python train.py --num_hidden_layers=10 --hidden_size=384 --num_attention_heads=6 --num_key_value_heads=6 --head_dim=64 --intermediate_size=1536 --vocab_size=32000 --hidden_act="relu" --norm="layernorm" --norm_place="pre" --norm_eps=1e-05 --positions="learned" --qk_norm=false --attn_scale=0.125 --bias="all" --tie_word_embeddings=true --parallel_block=false --init="uniform" --init_std_qkv=0.0205 --init_std_o=0.0 --init_std_up=0.0205 --init_std_down=0.0 --optimizer="muon" --learning_rate=0.00254 --lr_mult_qkv=0.5 --beta1=0.93 --lr_head=0.00624 --max_grad_norm=0.5 --warmup_steps=200 --schedule="cos" --final_lr_fraction=0.1 --batch_tokens=131072 --max_seq_len=256 --doc_mask=true --train_tokens=1031000000 --max_steps=7866 --dataset="wikipedia_en"
Each number is 128 + 24 x the weight over its row's rms, rounded and kept within 0 to 255. Layers, rows and columns count from 0. Numbers have three digits each. The size before them is the row's rms in percent of the matrix's.

# layer 6 MLP up, 1536x384, rms 0.129, rows 474-502, columns 336-383
094:139188160119103149145133128117108151119146105121144160113129138123103083121150180159135140106153155095115143094130087119140122123145103130128132
089:121144076153129148129134122135116103137133168145104115183130115130148141126144152104141130092113159112149090127130114113135117135156118122144095
087:072113126153125124147129145112132118119098150121093133115095105095095137157115135127118114152111129102119144129143098120146148126164165150149123
100:143115124095109162110128143166125087142069098125103165141137132128149113107101112129131085123143142093132177157153141096135145115137153106154125
105:168119160118094088151142111138160126118140087110157116114114123083139139178148112200133077126169124112152129128083141120140166087143144138118108
101:124090131137127095093088125169120098133117177159119121157115097118108145132142175103142111095150133104127114145150126149139092121186133096132165
107:103158125159175145162144133112129136121094158130146109170123109160081141122169105110149150102130171196153100133123084125123124119135082124112133
099:109147107147114102112120152117115141161122150115115120169135118099114126109114177121117119107177188150120112098155104124139112144130115144163162
100:185113136130135095130134143152119136135134119122109138128133119142123146127099145092131132167112146126126126106141095078212124163149133121120146
111:176117100149149171142078151142119141102127129137113119135164166133129109141126150133121122132079119171130151162111095123086141108139166100072153
107:160182119174132119140079098112134116087112116187179103155099100132072104169134120123121138108084100145073115118162140162145153102114108135102126
092:122087151101138096131137184107164143118122144132151155147114134110145151147150108128076163138143089081125131131104109119118129086086119097111108
113:111092124161172127122103081127145132118158105092119135151161164160130098095149124113137152116068143129119129131105140085145129114111131125095147
095:131127155161108159096176080084154158135115166155122121158129146064109130162088085132114134111134121070150118173136100152162137124113109109136085
098:127130125099127112122103103157131111139112111160121151141084124184094162110133124090121112090132109095158150106131171134123098092121118160094126
092:101126122105133120116135107105085098115102134139104112102145134183151125112128121123138118095116145124118115076124137121088170114141131124126095
097:161133177101115090153151138115157166158184169093135162166109161092088120114138157158141125150162131089155146120136107072143112145124151143143093
101:180149136079155106150104108111160141140140122130131176107115137168122139162166094154122066114109123125169100127102144157133118126159124144077191
108:129138172138149133128108093149134086153132084132102105112153150147075088166105090125148132125105085136131110137090146127144123138092134103120104
092:103159120124123125135141159118136112117154128141111173085160102123126101101088112121126091128124138148086144134076158171143119140157112106132134
099:162145118118104115125121137136089098128106120085104124162150076121092124156135104115100113103086172092130119119174111151111167150127108156124138
096:104143106151157105155131115146127135092100169145125113166119081074125124154149148141081132150165140096123171113119132120074124104163082120099135
101:135165134134136065158108117128138104123153115149119083124101128112141130161100096087083150144107143141131120100126129145129109154141115162158145
094:158136146140154132158121124133153106128139122147139143119151120145098163168140140172174116107129111162141192128112124135138124109103165090101115
096:092119119164103134129106138116121132126179110062190115125131146138159147131122138141138100140124140108113125095162126160141138152133101171140129
087:124180088112138125125115088158097094195123104137176099127132121111094122143139122156146168101141139141169117104139171127116139134126110168109101
098:110145119146130143122116107100165129086122092122132122140111076132113083149122110136120145140142161108115058094099125123127172131148137131129129
094:113200112127146125163104125114137164056081117134121110163111114115109102156095119068111117138133136105150126144150109111105111132140081156138094
101:137121121138140139141115095141124120120192099120120111159130175168102111126088121133125097158095121113119097146129132151113107117168176131141186
# layer 6 MLP down (transposed), 1536x384, rms 0.133, rows 474-501, columns 336-383
090:137123085161154114090144126123133158114103099135187140186133140096133114131162086126128146146101131120123118172094119083160106122117145155096142
094:121151097159157125144109148085135115143132156109130140147144123114102114109121126136154107145092173113145145130167092127133092143161151136154135
089:113140141112110140121119122137131142081092091114094148082162102094136141120130157122117127080150144093146167136132102143132163146137162104130153
107:125145133147107123164149179103139077140152138128127119133164136143120087116097168133186068122100122120164117171093149162140131125131144142149140
100:112132176129115092151135084146178127121115150105133158189099122123153107121100119149084114176136103173122081168118137122137132127140163136136109
096:122105144134100185149078157120120132127124124111085131137126095125118135110153116138130081105116123124146131091120119123093177116140109131102142
099:098120097134123090096130162094109135137126127168135121151125149112145175131139127092139157136117108100135100102129101077112127108118122121148111
101:146161096147129144164105159139108118164100116099125097127125124072099085158149120138123098146122144118137177098155123096121092128097142136183146
094:145134141143079124145130161143121093114153149128133132098170097145166121141116095109163126111131103148170097136109154107108109093108107158137122
117:144123157105159129090135108118100103119102103166137108132121128136110149140099098148130169144124103174071135117104093165147090124118119110089140
108:159097102133146130129111080146165127085100117126141144154120163116149130120088121094120098151089118149133134154129099145134101146115080122100166
089:129078126130093129156107138124109162154072112101137132108105139160109155147127160165150107150137116158116116102164148123136109116125116139135130
105:116121115122137107113163148132124149124117110118134114102165095144088134151169145118140123117163107126124116066083165139111169134092113141101138
092:098133144139134151105133109126191152146110151120151131167149128117143114118108162125140110134128101120113139155160075144144139152155155109133092
116:140150136102155137125087133135105127191154186122128120111158152146132147135114100126129142162133124141156135136119115143117103117134151170109133
090:145102101140140106087140082157157129123152111101167132111136146162153131113099131137116098133159145116140140125130171145169145127139148177083105
093:178132140135102117105120138088123148097129168098136139167162138144084132155132109142131110121108141134162076112099134115097189131093134070161113
102:113091138131117133151105127119151153138115088081139098072141123151143148133107115128150112124126095146133131113119121150143135144085088147159069
106:147148122124112132136134103112103113142144131135126165136148127149131119142133154132103125134148108142162131136106105077167120141099120104107121
088:131099116123115115110160153154147133138102151106133147130154121159156096124113127142098173139129119132124113138094096147113111107114106088169089
104:091140140131127132161156144168177083125097119164112137150135118102119149104091107077134143122112129122093140146141202108145087129143146163095171
095:103144125127093143099138108107125149144157126138084152108092123125143119129167158146103166115100118153136170090110127093119134110135097106130137
101:094142146152103106103128114166160178122131142152160137109131143091073153123122130115162120160127140081196138127103128131123111137175114118101122
084:123123106107122114144105107157137122099115104137180102119158098122171156120153125100104138121130124116117133112136117128084134134059118175136124
091:113121146122110139125142165098158048187136098118140155113131101111092155132097120114121125142119116102141126155130136070131125131135104134125148
085:153155129141064170140154137134155140069138130150165113091151124130114145121136127152118073172126097129128126139154100160124127132146116130115127
096:146108140122131096133158135174071106169116138129107104163138176128154172121125128132155130124117133156139191130142117138102110120089095133130136
097:161089139111135144149111116165134114118166119122140102139141102110138120134144127136118141133159147136150070099102112120137092079133146100185107